config.toml
head_dim = 64
extras = ["some layers without attention", "local attention windows", "value embeddings", "learned residual scales", "capped logits"]
init_std_up = 0.0197
optimizer = "muon_variant"
lr = 0.00281
seq_len = 2048
train_tokens = 402800000
dataset = "wikipedia_en"
Each number is 50 + 15 x the weight over its row's rms, rounded and kept within 0 to 99. Layers, rows and columns count from 0. The size before them is the row's rms in percent of the matrix's.

# layer 2 MLP up, 704x256, rms 0.176, rows 186-211, columns 0-127
107:65 13 42 32 44 36 62 56 40 45 44 53 69 50 43 41 21 37 68 80 58 63 54 57 55 55 63 63 56 50 30 50 44 52 31 53 47 63 40 48 71 39 57 36 40 67 78 69 59 48 73 56 65 84 55 35 71 60 24 32 64 61 60 29 59 55 38 19 58 32 60 52 57 51 68 60 61 45 52 50 46 34 53 52 72 29 56 64 85 41 65 52 63 51 41 48 39 27 39 66 66 89 45 53 45 64 49 41 54 33 39 77 59 54 47 34 21 37 39 63 67 61 85 55 64 59 15 50
102:34 78 53 33 43 33 44 73 52 71 50 42 60 48 51 42 58 42 65 55 29 41 53 39 81 45 52 46 33 63 71 29 32 43 60 42 63 75 30 30 85 51 12 33 51 40 31 49 43 48 41 50 47 56 79 60 49 18 74 29 58 50 46 56 50 42 12 48 10 45 43 44 46 78 56 58 45 65 20 41 73 42 42 66 54 39 45 33 29 46 48 53 31 53 72 60 66 24 17 57 48 44 51 33 48 37 65 32 70 53 34 54 77 46 38 45 52 60 69 33 43 55 85 50 30 15 37 64
095:47 88 47 34 43 84 60 67 40 47 62 64 33 50 50 55 40 46 48 27 66 27 65 64 41 58 35 32 88 27 59 79 57 63 58 80 31 39 22 27 46 66 52 73 35 42 16 56 44 53 37 56 40 40 65 62 80 35 64 64 39 60 31 72 70 35 51 68 55 37 55 39 46 58 40 52 35 39 75 44 46 63 47 49 30 63 55 54 45 67 48 48 42 71 48 35 29 59 28 65 47 32 37 10 33 73 25 56 29 71 47 31 61 44 34 62 64 47 18 58 50 37 74 28 49 29 52 54
100:34 55 22 56 61 61 79 41 44 28 41 48 39 49 57 56 83 36 57 38 22 35 35 60 61 43 80 23 54 38 37 50 37 56 38 49 49 44 36 33 52 78 61 87 71 67 47 58 35 55 46 29 34 78 50 81 40 42 44 49 45 52 31 59 69 43 32 55 41 50 53 51 46 35 79 40 33 54 50 59 59 38 40 37 62 42 79 24 46 46 27 42 72 47 31 46 57 46 34 52 26 40 58 42 34 46 44 39 36 63 44 61 45 44 39 78 55 49 20 56 41 52 49 72 68 55 57 37
096:57 41 40 47 56 36 54 54 33 45 31 45 63 61 58 43 59 37 47 43 33 56 54 62 45 29 36 53 61 60 49 11 63 41 43 80 28 57 45 60 20 38 74 36 44 49 40 69 23 45 70 43 36 59 64 23 65 47 27 54 50 60 49 84 56 68 48 49 52 33 61 58 41 44 41 59 65 50 67 26 59 62 37 31 58 58 38 50 32 10 42 55 35 88 72 32 66 49 65 32 65 64 58 48 32 60 63 21 44 43 55 37 51 42 34 51 43 28 64 49 58 31 30 44 59 53 42 54
110:46 50 55 19 43 41 29 19 52 77 57 38 52 63 34 62 58 42 30 50 37 65 17 53 48 45 43 77 50 52 28 50 23 59 35 82 45 73 71 57 26 64 36 66 50 41 54 68 35 55 57 49 58 35 43 37 37 63 27 66 53 53 59 16 44 65 65 78 38 85 59 55 35 49 54 46 69 57 35 50 62 23 50 65 47 71 52 41 69 48 58 55 51 46 58 62 45 28 29 33 38 45 67 40 45 84 40 44 36 38 44 61 62 34 79 59 35 36 48 67 37 28 55 54 44 37 45 71
101:53 54 45 32 49 56 65 23 54 51 30 38 75 53 48 38 18 73 37 82 58 66 46 46 41 59 34 55 44 41 44 25 53 48 59 60 71 27 65 58 53 55 35 25 58 58 46 56 59 38 21 29 69 51 59 54 52 39 51 26 76 57 57 43 47 70 68 50 54 60 34 28 64 58 27 73 52 77 34 31 60 56 24 68 30 33 33 42 20 73 43 50 58 59 68 21 36 49 49 46 57 44 46 54 67 53 25 25 23 33 41 46 67 51 10 29 35 46 62 59 39 45 46 46 67 73 51 45
105:45 60 58 76 49 43 47 56 41 45 20 24 48 45 47 74 42 69 18 46 45 83 54 43 64 25 43 47 67 70 36 32 30 24 61 25 62 44 59 62 68 54 55 60 46 42 52 40 63 13 60 40 53 32 36 56 69 39 56 41 64 69 35 65 59 68 63 53 75 69 30 51 53 56 40 38 32 35 49 94 50 69 80 43 55 41 75 59 55 63 41 33 33 35 57 34 27 13 40 40 51 39 55 73 34 69 89 50 35 23 52 50 42 44 58 42 57 61 35 46 49 40 30 52 35 31 44 35
102:58 57 47 37 53 41 32 62 48 43 52 35 77 49 32 57 44 48 53 56 54 45 41 43 50 60 47 49 65 38 41 69 32 69 38 56 65 41 46 38 49 60 43 37 54 44 38 68 30 64 19 74 49 40 52 61 35 42 55 54 64 42 58 34 52 38 27 42 72 48 47 51 73 56 46 90 37 54 43 70 58 39 38 45 54 52 59 64 72 53 76 55 61 63 54 53 65 78 33 48 62 33 57 42 68 66 83 59 39 50 43 75 66 50 72 57 52 60 57 45 46 48 23 45 32 21 64 61
103:73 43 70 56 57 39 29 39 49 58 34 26 51 51 41 50 47 36 68 58 48 45 57 22 48 23 34 67 10 23 50 44 38 57 40 44 29 54 53 59 63 63 33 64 11 76 59 40 75 63 24 61 41 29 50 41 48 47 51 54 55 44 33 64 58 36 46 00 47 78 75 58 60 49 44 53 57 60 46 34 43 61 39 46 51 47 47 57 44 44 71 49 81 46 75 60 24 65 46 63 45 09 76 63 49 49 51 35 60 66 25 47 38 54 39 53 43 77 68 42 49 70 40 38 57 43 55 31
104:79 51 41 54 43 46 43 33 65 42 72 58 42 49 56 33 53 63 58 77 32 39 65 43 39 36 59 46 37 42 67 43 68 43 64 37 34 56 38 52 53 50 47 43 37 48 55 34 54 51 55 44 36 60 63 63 49 44 07 58 55 46 45 37 37 49 25 49 41 61 51 30 42 82 70 58 57 60 63 48 64 50 52 46 78 34 54 43 59 33 13 50 49 44 79 60 38 73 17 47 37 57 69 53 56 44 46 71 58 24 27 21 69 61 34 72 39 54 46 50 28 48 67 53 50 36 66 60
089:52 64 48 47 58 63 70 39 74 52 42 75 34 44 32 49 57 59 42 66 53 66 24 65 45 38 34 19 73 36 50 63 28 41 21 39 39 44 41 35 62 76 36 42 41 42 69 45 51 29 55 61 57 61 21 64 53 73 73 44 39 32 47 41 67 53 37 71 42 15 63 53 37 47 39 33 59 10 64 43 31 40 62 62 38 44 36 87 30 63 75 63 50 63 57 61 49 51 78 47 61 41 59 58 12 28 32 73 66 62 57 47 33 63 43 25 56 46 67 52 47 64 63 62 30 39 50 58
093:41 34 65 46 78 51 52 53 41 52 69 74 36 47 62 37 42 45 71 66 48 44 34 43 36 68 40 59 61 28 59 69 39 40 67 40 44 39 60 71 62 69 75 62 37 30 08 41 67 77 60 27 80 38 37 47 51 36 50 42 51 52 43 48 30 53 70 52 45 75 49 55 51 31 81 50 30 61 39 56 46 45 36 51 71 53 58 66 47 37 41 74 49 38 60 84 98 23 26 52 52 75 56 38 67 29 74 53 71 45 53 57 37 50 52 61 56 40 32 48 51 44 25 47 71 64 55 33
105:42 59 40 64 61 37 50 59 19 59 49 30 35 60 46 78 32 38 73 54 53 50 47 57 50 55 68 47 76 41 63 50 70 61 49 33 70 18 38 35 59 45 59 47 50 30 71 48 57 65 28 56 63 61 76 62 53 42 44 47 47 64 70 48 44 30 67 47 72 41 65 66 26 30 59 41 59 58 51 54 62 54 56 39 67 66 65 43 48 76 44 61 32 29 38 78 46 50 40 59 48 42 61 62 41 15 38 72 41 31 52 35 55 32 72 51 52 34 78 55 49 56 44 46 53 62 50 72
100:37 67 52 52 83 69 85 37 50 39 59 42 36 73 43 69 88 55 81 58 44 47 57 65 32 35 56 65 42 48 54 65 76 50 47 55 72 86 54 57 47 54 58 19 51 94 43 70 59 31 42 56 40 47 40 46 62 65 48 37 36 51 34 61 37 16 60 52 68 28 42 41 43 53 38 46 59 50 57 58 50 58 34 42 53 56 41 39 46 23 13 87 49 40 56 47 38 53 50 81 64 37 48 69 30 56 94 46 86 69 47 48 64 54 74 57 61 54 46 51 77 41 33 30 70 62 45 65
101:57 25 52 73 35 66 51 60 46 65 53 62 54 58 40 41 37 14 46 87 46 32 46 43 48 77 44 77 64 63 33 33 52 68 55 44 42 64 40 48 62 61 69 31 25 59 38 33 44 70 57 38 57 57 41 46 47 45 45 28 91 56 33 31 38 42 51 19 55 45 23 54 57 46 61 56 43 49 34 56 45 49 73 37 74 57 71 42 34 58 33 32 37 45 46 37 62 64 33 75 54 74 63 66 54 66 54 64 30 42 35 63 48 54 50 63 66 34 68 24 13 29 87 57 50 42 43 09
107:63 22 26 51 33 30 52 47 57 45 50 47 65 17 46 58 42 57 44 39 42 48 60 41 52 51 49 48 41 52 49 38 28 41 70 24 33 46 39 41 71 70 38 55 44 55 42 63 60 45 48 54 51 29 49 50 58 45 50 81 37 51 02 55 45 43 62 54 55 68 32 43 02 47 45 50 59 36 66 48 34 44 41 44 35 45 66 53 69 46 47 68 25 75 47 47 79 64 41 70 57 10 64 50 49 36 64 67 29 56 58 59 23 55 51 58 63 51 37 49 42 26 38 57 52 58 72 43
100:57 53 47 50 42 48 58 59 82 61 51 56 34 67 52 54 43 42 53 43 55 51 53 66 48 61 47 35 28 38 45 53 63 81 63 51 57 44 40 43 32 52 58 46 31 49 62 13 35 68 53 72 54 64 26 53 36 84 53 55 36 27 48 60 52 65 65 67 35 35 35 64 46 68 24 51 76 44 59 52 51 29 38 43 55 57 38 51 34 79 63 27 48 50 20 35 25 31 53 39 65 59 51 47 68 41 25 56 42 34 46 75 52 44 25 53 27 41 67 15 21 64 47 49 43 46 33 65
097:59 69 33 46 42 83 46 37 31 50 41 52 30 37 56 60 62 47 79 52 46 63 61 45 77 34 55 74 57 59 65 75 52 72 39 61 41 65 67 58 85 54 58 48 31 26 39 55 34 44 55 36 54 71 37 40 51 55 37 53 60 51 48 70 46 27 55 46 36 39 67 47 74 55 64 27 69 65 52 61 23 48 59 36 56 55 62 44 74 42 31 66 49 40 52 47 37 52 56 43 48 49 52 53 40 53 51 52 34 84 37 43 46 46 76 44 54 52 27 74 49 61 41 42 37 52 54 37
091:27 38 42 64 35 46 67 51 48 71 55 49 47 37 63 84 58 36 37 47 53 49 74 46 40 36 58 21 38 52 51 57 33 41 53 36 76 64 75 68 74 57 42 57 37 54 47 58 06 68 56 62 44 20 28 84 43 50 42 80 44 48 42 52 36 23 44 30 55 65 20 32 56 34 67 30 68 37 42 39 25 49 47 52 89 46 55 55 57 45 43 22 67 63 33 96 31 65 40 71 79 67 59 47 59 45 53 39 34 53 47 56 52 47 39 63 41 42 55 64 70 57 25 35 59 63 52 08
101:48 86 57 18 64 69 35 50 42 50 35 53 52 54 31 86 49 56 36 69 44 51 50 54 71 62 68 49 31 28 49 55 70 55 43 37 52 80 50 20 42 51 42 39 69 44 54 53 41 45 35 44 52 53 34 67 69 60 67 48 25 67 46 55 48 75 39 80 30 43 55 43 31 39 51 38 60 32 50 45 44 29 50 46 65 39 41 69 73 38 17 32 45 53 34 55 70 68 61 36 62 58 30 25 53 27 66 44 52 27 58 61 51 32 62 38 36 51 34 45 43 46 57 62 57 45 53 99
106:75 72 65 41 64 47 47 45 35 78 20 46 56 57 69 35 71 56 50 42 52 51 75 53 72 57 59 14 51 71 75 41 40 40 56 67 38 65 30 43 73 53 52 46 50 61 47 49 65 32 59 58 56 63 49 34 38 34 37 52 23 26 64 28 61 53 39 56 77 24 67 61 66 54 81 76 42 50 72 65 68 40 77 56 50 67 62 35 57 39 52 59 10 64 52 72 40 38 60 43 33 37 48 44 29 46 49 52 54 59 39 56 37 50 49 62 54 51 40 54 57 84 46 30 45 36 47 29
104:58 23 30 57 27 38 30 64 45 23 40 17 78 35 60 42 39 34 65 40 34 54 41 57 40 71 35 49 39 49 77 56 43 52 55 78 73 70 21 33 78 45 43 17 12 75 57 54 62 57 49 42 56 31 53 63 36 26 54 59 60 58 89 55 60 71 51 42 58 46 44 81 46 56 29 38 34 68 56 69 43 62 39 60 68 35 53 44 50 37 37 46 25 57 73 49 64 72 31 28 52 46 54 14 38 44 50 39 45 27 37 59 52 63 44 67 60 49 46 44 42 40 34 27 52 14 56 41
095:73 69 28 72 26 42 57 65 57 61 52 51 34 43 83 58 37 50 68 53 44 59 53 39 32 70 47 52 30 48 63 62 49 47 44 59 33 57 74 79 82 68 43 45 34 39 58 55 38 33 42 32 65 45 55 46 37 41 31 68 57 44 47 37 61 40 71 26 74 49 29 69 48 38 42 60 27 33 57 37 43 54 37 60 44 46 27 57 45 48 57 59 27 02 48 52 39 76 36 68 59 74 38 44 32 29 45 33 53 27 35 75 58 39 57 39 64 72 89 58 61 59 55 63 59 31 44 40
103:35 70 57 32 38 64 18 26 56 08 56 61 32 23 50 57 54 58 33 35 50 62 29 57 17 42 65 59 58 17 65 38 67 66 46 43 31 67 39 43 34 24 50 63 63 49 91 75 61 48 53 66 72 30 69 69 45 59 66 33 54 49 58 64 76 34 64 30 26 57 27 55 53 61 44 65 58 54 70 34 33 73 50 39 52 48 47 27 44 62 61 41 49 34 40 41 23 25 50 30 19 54 62 54 70 76 65 47 50 49 58 58 56 58 69 48 68 39 54 45 41 54 58 36 42 83 27 49
100:36 36 65 41 49 54 45 46 60 79 50 62 68 57 66 68 56 45 24 74 49 14 94 47 41 58 36 22 34 41 42 76 26 45 72 48 27 50 49 50 37 77 37 45 43 36 35 31 40 64 45 62 55 00 62 20 72 73 63 45 43 37 50 69 17 48 55 29 11 43 53 40 74 32 22 21 36 06 54 61 41 61 64 49 38 39 60 18 43 53 37 33 69 35 36 42 34 47 59 57 67 31 36 30 62 46 49 50 51 49 23 58 32 57 40 54 28 58 61 43 45 38 33 52 46 66 42 57